Weights of a small GPT-style language model, trained from scratch on English Wikipedia.
Size: width 192, MLP 768 GELU, vocabulary 1422, 10.9M parameters.
Architecture: LayerNorm before each block, rotary positions, biases, untied embeddings.
Each number is 128 + 24 x the weight over its row's rms, rounded and kept within 0 to 255. Layers, rows and columns count from 0. The size above them is the row's rms in percent of the matrix's.

# layer 2 MLP up, 768x192, rms 0.114, rows 314-366, columns 64-127
size [ 63 124 120  79 110  80 101 122 120 110 114  85 103  64  97 126  78  60 119  55  95 103  96 135 119 117  71 105  84  92 113 110  75 127 142 117 116  70  60 104 122  91  78  68 123  65  88 121  82 108  93 112  76]
[[128 146 132 141 162 115 125 120  91 107 112 141 132 104 139 150  90 148 138  89 166 148 121  89 135 107 143 125 106 122  85 152 115 118 174 174 118 126 176 143 186 157 145 130 115  99  87 118 131 131 126 120 140 160 141 153 154 122 143  95 143 111 104 129]
 [151 118  95 149 111 118 113 121 147 134 122 133 124 121 126 133 137 142 172 141 144 126 112 159 148 105 136 119 137 120 128 150 171 152  68  99 148 108  91 110 162 129 104 132 160 129 174 157  78 130 128 187 119 116 125 127  94 145  99 104 125 166 146 110]
 [107 151 126 162 126 153  87 115 154 125 143 150 162 170 135  84 118 125 117 101 161 140 156 103  74 156 104 139  99 109 167 157 120 117 140 124 149 111 154 125 156 153 106 122 131 114 118 111 143 130 133 140 154  91 134  80 184 147 139 149 145 138 139 147]
 [164 125 111 122 147  95 142 172 115 111 136 125 138 150 122 166 137 127 142 112 131 141 107 156 109 118 141 152 142  94 154 135 100 143 102 115 119 130 142 138 138 104 153 118 143 152 131 152 123 129 122 135 177 155 132 120 109  97 103 153 112  88 164 161]
 [128 152 106  92 156  87 115 118 111  93 126  99 130 174 128 155 119  95 154 147  98 146 114 127 130 134 154  95 138 166 132 119  76 146 136 108 125 109 133 102 152 121 159 131 160  75 139 116 151 138 120 121  94 107  85 147 107 142 132 109 153 106 109 141]
 [136 112  71 134 129 117 150 115  86 121 127 113 140  89 148 125 132 103 132 129 136 131 123 163 111 107 149 136 119 111 103 144  77 152 131 102 130 154 168 151 161 124 158  66 132 144 118 146 101 138 129 133 120 127 129  74 158 135 148 156 111 116 146 116]
 [ 93 132 106  90 143 164  93 105 111  71 118 149 129 105 157 109  87 136 117 175 147 144 131 116 156 137 101 138 156 140 130 144 110 124 148 155 123 148 128 144 152 127 129  98 130  97  91 109 126 155 119 104 149 122 107 102 100  84 116 128 174 129 150  87]
 [133 163 108 139 132  80 151 142 143 138  64 108 144 162 169 129 111  95 107  93 106 165 114 136 101 123 140 113 100 117 115 104 129  92 164 148  86 129 141 112 115  99 167 111 118 136 107 145 128 109  93 117 109 129 135 103 112 145 160 150  97  81 110 143]
 [ 95 102 117  75 115 126 142 132 115 140 138 124 153 131  80 140 145  72  90 153  89 114 111 116 137 166 128  69 130 144 128 176 114 123 138 148 120  89  99 107 113 109 154 167 142 145 137 128 121 105 149 141  95 104 149 119 142 129 165 143 143 122 121 132]
 [129 138 164 147 105 142 167 141 147 140 132 139  90  99 153 129  83 131 125 131 119 135  93 114 141 136 138 136 119 115  98  96  94 132 120 105 108 129 124 163 130 161 162 112 109 121 156 115 119 129 152  84 117 146 104 125 112 140 108 122 165 122  98 112]
 [163 105 127 135 153 127 135  95 120  84 106 102 153  86 113 103 144 122  96 126 114 130 162 132 129 109 111 108 106 139 122 146 132 155 118  96 111 116 161 111 107 121 149 113  57 103 101 129  89 151 117 175 140 136 124 159 133 124 106 145 175 129 100 110]
 [114 123 129 126  97 113 116 112 148 136  98 111 166 165 143 143 156  69 117 150 121 101 154 170 113 141 119 110 130 130 137 188 142 152 127 131 132 126 126  78 141 114 159 101 131 119 156 137 105 127  98 105 114 127 156 116 146 168 106 111 105 100 141 147]
 [123 119 139  96 125  99  96 114 108 112 152  95 118 159 138 142 111 121 120 154 136 177 129 150 148 119 147  95 125 151 131 116 159 127 137 121 129 133 153 101 146 145 129 106 120 143 130 175 155 133 108 152 129 126 161 139 164 118 102  83 172 152 107 107]
 [128 131 115 114 105 154  84 148  99  84 140 134 143 166 126 118 108 149 168  93 143 126 121 129 101 119 134 130 156  72  97 145 131 116 117 117 123 158 182 108 150 147 109 133 182 118 122 116 102 112 143 138 128  92 132 105 147 106 107 125 110 123 117 123]
 [134 152 140 149 143 120 100 124 123 122 135 178 101 182 110 103 106 128 133 131 128 105 125 160 127 174 118  97  89 111 133 130  94 150 166 133 103  88 159 174 107 139 130 126 143 150 143 131 131 107  92 133 146 112 134 114 150 102 125 131  69 141 153 152]
 [147 146 137 104 115 130 164  82 155 127 118 125 128 151 115 126  75  87 133 135 178 129 112 164  97 124 110 124 124 149 114 108 118  83 136 157 114 154 173 108 116 150 159 118 107 149 113 154 123 106  85  78 168 146 103 156 163 120 163  91 133 124 113 104]
 [137 150 109 147 116 162 107 138 126 119 131 124 139 132 130 110 112 127 128 136 155 157 107 128 152  93 172 149 127 106 112 122 150 195 101  94 150 111 131  78 152 110  79 116 119 155 116 148  96 145  95 155 152 135 115 118 133 172 107  73 154 115 163  97]
 [131 142 113 122 126 149 139 163 107  94 147  98 153 133 153 106 129 101 139 123 107 153 126 125 140 126 189  87 109  67  97 151 116 159  94  90  88 140 193  89 161  82  93 107 141 147 137 156 101  94 105 123 101 115 129  88 167 132 113 111 147 109 143 142]
 [126 142 105 127 124 137  83 109 140 126 104 141 147 111 178 106 116  85  86  90 146 111 132 126 177 124 138 121 141 163 153 117 132 148  91 136 128 137 145 144 165 102 132 135  98 150 121 117 123 114 103 134 137  95 154  93 119 170 178 166 128 134 152 111]
 [129 157 121 103 149 137 105 145  96 119 158 105 149 125 150 121 125 105 116 109 155 146 128  91 100 134 142  89 116 118 129 108 128 152  72  99 107 134 174  95 136 101 107 147 136 145 112 146  78 115 166 135 141 117 138  82 155  96 129 114 132 114 150 122]
 [134  88 152 168 152 168 140 127 151 152 103 130 149 114 146 130 109 140 130 121 120 111 144 117 117 147 142 174 160 129 132 146 171 129 142 103 151 133 161 127  85 128 132  92 140 128  96 118 121 120 132 155 105 197 149  99  91 105 104 120 118 113 116 141]
 [135 169 107 151 140 136  75 121 167 118 121 102 119 132 163 135 136 134 139 112 108 148 172 143 148 104 153 172 135 128 144 155  99 116 175 143 102 105 140 152 131 161 129 113 156 114 133 112 150 118 118 122 114 151 149 104 172 145  95 150 123  96 168 146]
 [113 120 131 109  99  88 123 115  95 140  94 112 137 108 198 130 131 114 114 108  93 105 155 128 138 135 137  81 136 135  82 145 130 135 144 112 103 143 161 105 108 127 168 135 133  97 145 108 131 138 115 122 129 139 103 148 127 148 122 140 121 102 133 102]
 [109 141 146  95 140 176 101 107 133 132  92 104 110 112 118 167 160 128 116 123 141  96 149 123 143 101  93 124 102 131 108 146 105 164 105  98 114 174 154 144 160  96 149 140 109 132 112 119 101 160 102 130 111 123  67 165 111 157 161 161  99 109 124 118]
 [130 114 138 141 157 161  98 188 123 123 119 154 159  88  98 115 118  98 177 116 146 140 124 155 132 151 121 101  98  94 112 143 120 163 111 126 170 102 164 160 109  81 159 126  96 143  86 130 139 106  77 141 120  91 173 145 162 116 148 130 180  94 167 144]
 [107 110 120 150 161 123 132 143 109 123 135 132 137 129 142 108 131 110 125 125 106 104 124 144 154 116 116 120 160 146  86 152 140 115 153 149 152 138 155 120 122 131 166 118 115  92  65 103 163 137 153  55 131 117  95 168 121 120 150 179 143 112 108 116]
 [133 131 103 101 127 134 114  89  92 136  99  70 159 118 144 147 115 101 119 152 134 112  99 121  71 101 163 145 144  92 114 118 127  93  92  88 122 145 169 170 169  87 114 112 140 129  95 167  92 142 163 149 122 155 136 124 149  99 121 105 122 107 112 128]
 [115 115 125 114 139 137  98 177 108 109  89 139 122 127 123 142 141 170 150 115 142 115 117 129  88 108 160 145 140 123 117 110 142 119 106 125 117 148 169 163 114 143 156 111 119 116  91 103 183 142 148 116 131 112 112 138 158 130 132 157 168 117 146 137]
 [142 163 145 117 133  77 108 119  62 162  94 145 114 182 151 130 124 121 148 135 135 116 139 138 104 143 131 153 155  91 138 138 104 158 135  93 163 141 120 143 147 118 102 123 105 123 166 160  98 146 147 114 171 126 134 138 133 124 104 145 116 111 137 130]
 [150 114 126 133 148 119  69 139 113  88 113 106 153 129 150 138 122 107 144 148 122 114 103 135 112 147 150 167 116 150 109 167 147 138 112 116 151 149 125 192 133 110  93 130 150 120 162 122  79 124 129 123 156 131 123 134 113 143 169 173  91 117 147 116]
 [132 131 118 154  88 115 128 113 134 117 167 118 142 123  95 126  99 105 183 138 110 164 171 112 160  87 144  79 179 134 125 114 113 117 136 113 115 112 125 150 122 135 144 101 100 130 135 150 165 119 120 154 173 142 133 179  96 100 170 125 128 125 135 137]
 [153 133 145 102  88 108  92 122 111 142  94 179 140 130 110 106 113 139  82  73  83 123 133 161 154 133 114 172 130 133 147 219 137 149  97 103 145 101 157 107 118 103 142 144 169 147 130 148 108 137  98  90 169 114 117 137 114 154  91 114 114 125 161 129]
 [132 118 139 130 104 140 131 151  93 138 124 104  90 128 158 112 110  85 178 104 172  98 138 106 149  96 142 121 103 134 111 116 166 162  72 116 122  96 132 136 168 132 137  90 141 117 165 130 128 109 138 158 126 129 164 121 182 149 141 149 113  98 151 129]
 [124 127  92 141 137  91  78 153  88 163 124  76 127 139 142 152 148 154 124 127 132 124 158 111 119 116 162 122 147 127 139 126 109 131 142 119 133 145  89 118 115 155 115  88 131 128 161 126 155 116 154 135  94 157 138 186 125 107 106 114 103 127 114 158]
 [102 156 133  85 150 130 132 115 139 130 119 103 107 125  80 105 112 155  95 107 114 146  97 143 130 126 151 119 126  81 160 106 102 120 144 132  48 125 119 119 134 147  93 153 105  86 140 157  86 119  86 116 130 149 101 150 130 110 153 113 152 103 103 120]
 [121 120 115 127 111 167 172 164 151 118 157 151 111 115 133 138 155 159 127 119 145 111 140  68 109 148 138 109 114 122 155 123 138 140 112 120  99 151 126 139 109 153  91 133 131 133 162 130 109 138 140 186 126 122 126 147 121 186 133  98  92 143 131 124]
 [101 101 138 138 103 149 107 147 137  87 145 127 129 126 114  68 137 100  97 142 110 112 139 139 123 181 165 138 150  91 113 111 129 125 140 159  83 136 164 127 101 111 132 177 114 108 118 102 118 118  89 142 149  73 132  97 173 119 101 160 116 146 111 110]
 [126 133  87  99 143 171 111 121  79 136 140  87 142 118 122 130  98  98 127 146  93 169 123 143 112 131 149 105 137  88 113 142 104 118 128 127 121 129 151  90 163 114  94 116 133 103  95 185 142 123 134 153 106 107 126 128 131  99 101 139 181 112 157 109]
 [128 132 135 111 131 150 149 125 118 100  86  87 138 102 157 153 152  97 126 120 124 102 135 104 132 106 130 125 139 104  84 127 138 159  89  72  80 124 192 102 155  94 110  77 176 135 145 139 108 141 149 159 130 126 133 109 187 125  81 119 118 110 124 109]
 [117 156 125 123 118 161 137 114 151 132 160  91  98 135 159 129 124 158 111 134 105 151 108 132 166  92  77 144 128 112 135 145  97 131 172 122 117 145 113 151  91 115  92 133 121 148 135 105 160  96 142 113 109 124 117 115  93 142 151 155 120 127 140 141]
 [ 92 132 140 123 131 149 121  71 127 107  89  94 130  86 126 175 157 139  85 152 125 142 150 102 122 147 111 110 144 134 140 122 136 130 136 164 114 156 114 146 120 128 133 133 144 115  96 145 115 136 144 135 127 174 135 125  96 123 124 155 102 132 103 122]
 [122 128 100 121  91  99 150 125 158 110 127  98 168 139 151 157 139 116 146 159 137  94 153 181 108 132 144  98 131 173 154 128  79 131 105 108 120 110 116 117 123 106 140  72 190 126 179 158  99 126  88 175 105 105 138 120 156 133  84 149 116  81 150 127]
 [123 112 110 122 116 131 145 158  82 105  61 104  79 105 115 129 170  97 113 157 109 142 143 176 152  84 117 136 118 130 105 107 149  92 105 128 101 105 172 158 155 129 104 163  93 106 121 107 112 114 100  98 127 136 124 103 136 164  72 127 143 126 150 106]
 [126 151  78  84 126 118 141 102 123 139  97  89 148  97 149 148 113 116 113 141  91 143 108 109 117  95 165  81 118 122 119 143  91 144 100 120  91 122 169 136 111 100 122  92 129  90 154 152 115 104 148 121  99 124 115 111 120 127 102 126  92 129 113  89]
 [104 149 123 133 158 131  85 118 108  81 129 115 148  96 141 177 135 118  93 141 162 159  68 116 150 135  96  95 127 144 135 158 155 126 129 128  65 137  92 103 152 138 172 109 117  74 137 136 109 128 145 144 122 124 124 106 131 155  66 138 171 160 111 123]
 [129 124 155 117 128 145 132 137 123 114 109 141 101 114 138 122 148 112 130 143 109 126 124 116 138 118 132  97 120 130  82 107 107 131 147 113 129 136 191 110 179  85 160 111 119 111 127 149 133  95 134  90 119 151 125 113 144 135 114 142  60 126 144 171]
 [ 77 151  97 108 133 131 112 102 128 126 111 117 145 104 139 133  89  90 134 133 130 127 128 126 104  92 119 103 118  83 125 140 156 150 111 124 116 131 149 129 114 119  92 122 130 159 131 140  84 129 113 128 130  96 108 120 117 123 104 135 170 120 148 108]
 [138 115 149 133 125 143 145 123 157 108 144 148 121 124 163  92 139 103 164 145 144 146 158 117 101 137 134 158 136  96 114 117 103 138 133 168 150 141 138 103 110 150 145  58 143 158 128  87 123 133 145 140 101 126 153 136 133  99 149 193 114 119 152 165]
 [134 134 115 101 135 138 139  85 119 105 122 124 139  87 134  89  73 116 148 118 141 158 130 106 115 121 143  90 139 154  92 164 138 136 106 113  86 105 161  80 112 119  77 112 114 117 144 141 105 111 136 147 146 139 109  85 165 132 102 107 174  84 148  80]
 [166 116 123  97 161 129  87 103 146 177  94 110 106 150 159 142 113 129 125 103 106 137 152 124 108  94 141 111 119 124 121 108  91  89 156 155 126 106 139 129 125 129  99 116 153 126 144  98 148 119 128 112 109 191 135 144 114 154 139 151  97  74  85  98]
 [131 128 129 157 130 129 130  91 138 156 121 112 147 110 124 121 100 120 115  80  96 131 156 124 150 118 100 122 120 160 139 147 146 180 136 125 123 126 116 127 165  58 126 117 125 131 132 182  90 143  93 110 114  94 133 105  73 145 131 120  97 121 133  98]
 [124  83 118  79 133 121 146 100 140  79  87 130 137 137 160  82  92 120 154 162 120 127 131 120 134 135 133 105 148 122 139 114 134 132 131 137 124 139 129 136 139  64 129 119 104 131  94 159 153 139 162 133 120 137  50 128 127 127 116  88 116 111 157 127]
 [122 139  86 131 106 128 133 113 104 112 107 110 157  95 168 127  58  84 113 126 151 141 122 113 121  99 124  73 120  96 115 141 106 141 124 116 136 155 155  82 134 124 131  89 154 118 153 138 124  97 145 142 103 124 126 130 154 139  84 127 124 109 112 105]]
# layer 2 MLP down (transposed), 768x192, rms 0.0607, rows 314-365, columns 64-127
size [ 46 131 123  66 120  66 111 120 128 115 123  60 114  58 112 125  51  55 119  44  84 119  82 131 124 113  56 104  81  98 113  98  68 133 133 117 124  66  40  99 125  71  66  67 130  49  70 134  64 104  95 134]
[[121 160 150 150 161 118 125 109  64 128 121 149 128 117 107 126  83 148 134 118 130 152 108  79 114 101 129 130 106 156  92 151 134 126 173 150 141 138 151 149 186 135 110 141 153  99 114 105 152 144 134 130 172 169 151 122 158 114 130 107 132  71 109 138]
 [140 127 116 117 118 112  81 122 156 140 171 133 153 110 103 142 113 145 146 103 141 105 104 110 163 126 146 114 111 126 120 142 138 150  74 124 127 114 101 127 143 103 105 143 153 136 177 174  66 109 114 121  74 118 122 154  84 126  93  99 146 159 142 109]
 [138 131 141 100 141 116 156 144  98 113 111 126 100  90 120 161 137 122 146 132  90 105 110 152 193 112 154 123 146 139  98 118 152 157 127 119 107 128  96 117  92 106 155 129 130 138 121 152  97 145 127 106  97 156 125 147  64 110 134  96 120 133 120  99]
 [138 137 127 117 132 117 123 170 100  89 118  74  93 165 132 154 101 164 118 120 104 136 110 111 130 123 100 150 130  66  97 115 116 113  95 114 123 109 144 123 134 144 168 110 135 165 159 143 116 134 126 160 137 167 136 129 138  83 107 165 130  74 158 127]
 [140  77 126 152  99 160 127 133 143 167 129 129 127 100 137 108 124 162 113 115 148 109 144 129 146 113  95 160 104  96 104 141 143  97 122 137 122 134 129 160 105 121 104 111  88 182 120 138  83 131 134 121 147 133 194 126 167 113 119 140 106 142 151 109]
 [132 126  84 149 128 129 152 130  55 128 135 106 142 117 160 145 125 134 136 137 129 116 122 150 118 123 154 150 141 115 110 140  99 168 134 118 119 149 167 158 184 137 167  66 139 131 139 146 102 131 138 140 157 136 157  99 178 140 146 145 113  95 162 132]
 [150 120 141 155 128  95 166 162 137 188 140 127 117 149  90 161 170 137 136 101 121 118 124 151  87 143 148 112 116 131 114 106 146 131 126 117 136 103 141 116 111 139 121 158  99 149 142 157 157 114 130 146 126 140 134 141 134 164 149 124  86 142  89 165]
 [116  81 153 110 118 187 118 109 111 134 169 145  98 110  70 134 144 141 141 156 148  94 138 128 149 127 123 141 169 122 131 145 130 166 109 125 176 124 114 141 158 169  98 125 147 121 134  97 130 153 133 124 140 139 122 152 147 104  97 121 131 174 142  95]
 [157 162 136 186 130 133 112 135 134 127 118 134 109 125 183 130 117 167 172 108 171 134 149 147 117 101 122 186 135 133 153  72 130 133 114 130 141 152 159 135 153 147 107  88 141 109 121 145 135 137 117 125 154 148 100 155 104 127  74 126 124 161 148 131]
 [128 138  92 110 136 123 105 122  84 120 131 111 155 166  91 139 170 139 128 142 146 116 140 125 111 118 130 113 127 140 171 150 140 127 125 150 149 146 128  91 144  98 107 130 138 149 109 129 145 111 123 172 145 127 175 133 133  97 158 135  93 111 177 137]
 [ 98 160 125 117 107 124 111 151 130 176 148 140 100 157 137 163  96 123 142 130 137 107  97 122 120 141 146 148 158 110 122 112 123 113 127 145 123 158  88 127 160 126 121 138 175 137 138 145 186 113 136  96 103 116 125 101 133 140 137 100 102 118 170 143]
 [111 119 136 125 151 170 158 136 115 114 139 156  86 127 111 106 121 177 143 144 149 164 110 120 151 115 148 134 112 127 127  69 106 106 122 133 158 117 125 172 123 162 130 130 137 149 141 130 143 126 152 133  92 141 108 161 115 107 135 135 123 156 123 128]
 [140 141 120 151 115 151 147 141 153 165 118 157 138  99  96 118 139 134 145 112 125  83 138 124 107 135  95 174 134 126 126 139 113 119 125 158 106 130 105 157 119 112 136 158 138 101 144  70  89 107 147 101 138 146  71 141  99 141 157 150 105  97 159 153]
 [123 127 142 134 119 160  91 138  69  92 136 144 126 170 126 117  97 151 142  83 117 119 101 121 102 103 135 123 157  93 101 130 165  96 114 146 143 161 197 128 153 156 124 115 169 102 133 102 121 122 119 129 176 111 133  97 165  98  94 119 115  95 126 118]
 [119 112 115 102 119 134 157 142 146 115 110  97 155  99 147 150 148 109 147 106 118 148 140  80 120 105 124 165 183 162 112 119 154 143  89 144 152 164 109  91 147 117 108 149 110 112 120 136 130 131 134 146 125 135 107 130 104 156 111 123 184 119 111 111]
 [106 110 113 160 139 124 109 177  94 124 112 114 133 123 145 134 164 162 119 131  61 118 136  88 145 127 144 119 126 109 123 123 120 165 118  95 154  97  88 130 142  96 116 129 134 104 124 105 144 159 135 179  86 112 150 104  96 104  92 161 109 107 149 145]
 [140 148 152 119 125 156 100 133 126 116 140 131 139  97 135 116  95 133 121 121 132 162 113 123 136 117 158 146 122 115 103 126 133 165  85 128 153 122 131 121 155 117  93 137 105 132 148 113 125  94 113 144 199 173 100 114 150 149 104  83 161 108 150 126]
 [106 125 115 137 125 157 139 150  63  98 146  99 144 157 146  92 136 111 115 110  99 149 128 132 145 122 194  79 132 101  80 152 128 160 118 116  83 120 194 109 180  96 108 108 142 140 127 154 104 126 106 107 136 115 126  79 163 138 104  96 130  87 140 129]
 [124 121 149 134 125 111 172 164 127 130 153 116 117 149  72 165 147 160 165 182 104 129 116 128  71 120 130 126 116 104 100 130 124  79 167 132 151 119  97 104  88 151 129 123 142  97 122 132 108 145 125  91 117 157  95 155 121 109  90 110 134 129 125 145]
 [116 148 125  95 129 123  95 138  95 131 168 104 131 108 124  85 114  99 113 115 158 150 144  90 112 130 104  91 122 127 128 106 148 157 113 110 124 134 148 142 185 112 117 107 138 114 106 142  76 114 142 142 180 125 148  83 171  76 137 112 124  95 157 141]
 [133 157 128 109 103 107 128 160  85 138 141 134  93 138 112 132 150 121 128 137 131 153  92 135 141 120 100 100 121 149 105 102 106 140 144 145  89 128  94 145 199 136 121 133 115 144 149 147 154 162 150 112 132  71  96 145 166 144 129 134 113 118 129 107]
 [110  85 143 137 114 108 153 128  92 149 135 129 117 135  81 128 134 134 114 122 156  88 106 110 125 150 110  74 136 121 128 106 144 140 138 140 169 118 125 100 130 124 138 131 107 153 135 168 108 139 141 122 165  86 107 150  59 131 163 106 135 148  82 111]
 [116 114 122 126 112  86 139 135  80 144 122 117 163 133 207 126 132 118 122 114  92 117 143 137 128 149 171 102 128 139  90 115  97 133 149 105 113 134 198 119 134 145 159 138 136 103 144 100 151 111 124 128 174 150 112 151 166 141  97 131 138  85 126 109]
 [155 117 108 154 121  76 153 156 132 105 154 139 142 141 141 105  85 154 135 132 111 163  83 150 104 167 165 117 155 125 152 125 153 102 139 150 152 100 102 114 101 138 102 127 145  98 136 142 177 121 147 131 150 142 202 107 146 119  96 119 142 137 129 147]
 [149 137 136 124 109  89 152  86 150 108 135 105  93 178 180 148 151 149 125 141 128 133 147 131 137 114 137 177 157 156 140 124 134 113 134 110  97 147  77  90 169 174  97 118 172 120 139 122 130 145 149 107 133 167  79 106  98 133 101 142 108 149  77 105]
 [136 130 125 106 111 134 122 121 153 132 101 108 122 117 100 145 122 136 148 140 142 147 125 129  90 140 132 135 122 105 162 104 116 132  95 102  85 105  98 137 139 112 102 117 130 186 174 145 101 122  91 183 114 152 170 101 138 126 113  95 112 138 151 112]
 [133 135 120 123 142 129 122 126  74 147 112  78 144 127 131 167 101 123 142 150 142  97 112 131  86 118 158 156 153 139 123 124 140 102 118 115 140 122 187 187 215 126 106 131 150 130 113 165  92 147 132 134 170 156 160 141 185 113 120 104 138  82 129 155]
 [131 136 129 125 128 111 152  80 141 141 166 104 134 119 141  95 128 100  88 138 121 144 122 127 163 135 112 101 107 144 127 163 136 115 124 142 135 108  80  93 138 128 106 133 129 154 148 125  65 126 113 112 120 153 162 117  96 126 133 100  96 133 114 113]
 [106 117 128 119 161 121 108 105 128 127 135 174  67 148 146 126 124 133 129 141 132 134 133 152 127 126 104 108 194  62 113 150 129 159 107 133 152 121 126 140 117 128 125 119 136 115 150 113 112 110 108 194 106 169  92 136 135 146  94 117 127 144 108 131]
 [139 146 117 145 129 141  91 130 116  82 149 150 151 126 150 128 127 101 146 164  82 115 124 105 106 192 143 156 113 135 109 132 115 100 122 124 124 195 170 144 123 140 117 119 141 122 141 139 133 122 116 136 177 170 115 130 147 141 132 138 103 128 149 141]
 [137 117 130 106 149 134 124 132 112 128  92 110 124 115 166 151 156 147  96 118 144  79 115 143  83 152  79 180  82 127 119 145 141 139 123 149 149 122 130 105 135 108 131 137 162 143 111  98  62 158 128  82  84 127 126  81 160 139  95 118 117 115 120 124]
 [124 132 129 147 122  98 129 113 125 116 109 111  91 166 131 109 130 128 115 121 113  97 124 178 127 131 145 104 172 101 120 140 127 140 148 115 120  98 163 130 162 162 142 122 113 137 170 135 151 136  66  62 168 137 132 128 131 134 102 139 135  99 173 141]
 [129 124 125 141 124 141 142 144  74 147 120 100  95 134 143 122 102 110 182 125 153  94 125 111 159  88 134 121 117 124  92  89 176 157  95 122 112  99 145 138 187 123 135  92 130 116 171 132 165 108 135 137 154 127 172 145 189 132 143 147 111  69 144 119]
 [129 136 167 117 132 167 178 105 170 110 133 172 129 117 118 101 100 102 122 121 114 109 111 130 157 117  95 136 111 130 125 151 131 129 113 145  99 121 179 130 148 111 126 152 142 137 110 147  79 149 114 134 164 115 125  76 135 143 137 133 153 128 136 101]
 [145  96 124 169 109 124 126 123 119 113 137 155 139 124 172 171 140  99 138 141 128 111 178 106 116 130 113 131 126 144  92 146 155 139 107 130 216 149 141 137 137 117 141  99 149 164 125  97 205 125 178 139 117  95 171 103 108 144  87 155 105 142 140 128]
 [133 148 119 118 147  90  84  82 106 130 102 107 128 131 124 131 100 114 117 135 122 139 106 170 126 107 129 155 142 125 110 137 119 106 124 123 128 115 114 115 136 107 148 139 117 115 117 142 170 118 148  75 145 135 130 110 127  99 114 151 158 114 115 137]
 [130 169 133 111 150 110 152 126 116 183 103 127 145 130 134 182 135 148 146 105 159 138 111 111 139  91  96 125 103 142 142 133 141 111 106 118 181 146  92 123 178 155 118  82 150 153 141 162 142 134 149 112 104 197 129 143  74 132 160 100 140 129 156 139]
 [132 133 107 123 154 188 129 134  73 139 140  93 117 129 126 127  90 120 135 140 101 147 131 130 119 141 141 125 138 106 112 140 117 106 149 139 132 133 147 105 205 137  99 139 143 101 111 207 160 103 127 148 157 130 154 129 153 102 104 158 160  86 183 128]
 [121 124 141 125 129 150 146 136  80 116  94 121 129 140 130 145 146 107 127 110 127  99 132 110 131 104 125 105 130 125  81 124 147 143  92 111  95 107 204 119 184 121 126  68 156 129 139 133 107 143 135 156 185 140 154 104 207 110  77 102 149  77 134 109]
 [157  88 110 131 137  83 125 148 104 102  95 160 158 113  78 108 113 127 145 120 139 115 128 126 109 154 175 102 122 130 129 102 150 142  97 141 162 128 156 109 157 145 162 132 137 129 122 131  88 151 132 148 127 136 136 142 153 103 109  98 125 127 117 113]
 [168 105  98 128 140 115 129 189 120 169 131 156 123 170 141  72 108 105 166  85 132 126  97 150 116 103 139 135 135 135 116 129 123 142 126 102 138 111 133 104 134 140 129 123 109 158 141  95 148 137 121 128 146  73 102 124 177 141 122 104 137 127 163 130]
 [113 110 116 113 113 132 129 150 144 130 137 116 186 152 127 121 128 145 154 129 167 104  89 145 114 165 119 119 144 147 116  90 115 101 125 136 152  93 131 118 134 102 126  88 149 110 170 146 139 147 102 136 141  79 134 162 138 153 153 138  96  67 138 128]
 [110 112 101 137 118 134 144 162  51 113  62 108  95 105 124  98 152 108 118 140 115 114 137 174 140  87 121 119 112 126  91  88 135  94 146 138 112  87 210 151 207 147 125 153 106 111 115 113 125 113 118 105 161 152 109 104 152 148  75 116 144 114 136 103]
 [131 141 113  87 131 142 153 120  86 146 125  87 147 119 142 140 128 139 126 151  92 136 119 134 131 117 180  81 114 132 122 151  92 152 121 148 104 108 190 152 160 135 122 107 137  93 147 165 143 118 143 131 158 132 129 120 152 128 107 133  99 103 122 103]
 [145 117 118 115 121 130 155 122 142 177 126 141  99 132 126 104 107 133 133 103 100  91 169 123 103 130 146 165 119 130 133 109  93 137 119 140 191 118 158 160  95 124  85 144 116 173 102 137 154 126 119 132 127 127 111 134 128 126 178 114  80  94 157 103]
 [116 122 154 132 125 139 122 133 119 137 126 111 106 139 132 113 116 120 137 124 125 129 120 117 137 136 148 101 120 135  79  97 107 145 131 130 153 116 186 114 206  84 155 110 134 122 142 152 128 108  96  91 130 151 121 140 147 140 113 135  51 142 138 169]
 [110 153 111 138 143 151 126 122 102 147 139 124 149 129 129 154 101 111 142 144 123 128 153 142 114 113 143 100 115 107 123 138 160 156 127 143 117 133 178 146 181 151 106 127 145 168 141 165 100 136 122 136 188 126 128 159 144 121 120 122 176  98 168 122]
 [125 132 107 138 124 115 115 114  98 156 105 119 124 146  80 141 112 133  99 119 115 117 124 157 158 118  93  93 134 174 134 142 140 127 133  94 113 103 118 168 132 109 117 186 122  95 139 169 135 139 113 108 160 122  96 120 103 153 129  79 131 142 116  97]
 [145 135 134 118 147 127 143 104 102 134 139 111 151 106 156  94  86 113 147 124 131 144 129 119 127 133 157  97 140 144  85 160 131 142 118 129  83 116 185 101 152 128  94 107 138 110 158 151 113 102 139 160 182 149 129 110 200 129 107 111 167  74 166 105]
 [118 143 130 165  88 138 170 154 109  81 152 124 153 118 108 134 141 124 101 148 141 114 125 134 159 154 121 141 147 125 117 163 148 171 123 125 151 155 102 119 151 140 140 130 103 131 121 159 107 137 122 147 130  63 115 140 122  80 150 100 139 179 177 162]
 [112 134 112 117 159 148 137 144 135 152 112 149 135 127 139 102  99 127 138  92 140 107 157  90 127  97 109 146 106 131 130 149 146 139 157 128 138 101 142 166 235  98 140 146 121 114 137 163 127 127 119 133 101 129 129 126 135 123 126 100 128 121 142 116]
 [124 173 136 171 129 112 118 133  98 163 164 120 123 119  89 179 145 119  81  97 121 108 121 133 109 131 130 166 109 118  88 126 118 128 120 111 127 129 141 101 109 177 115 125 146 122 139  89  98 131  99 124 134 104 218 132 119 124 118 143 143 139  99 112]]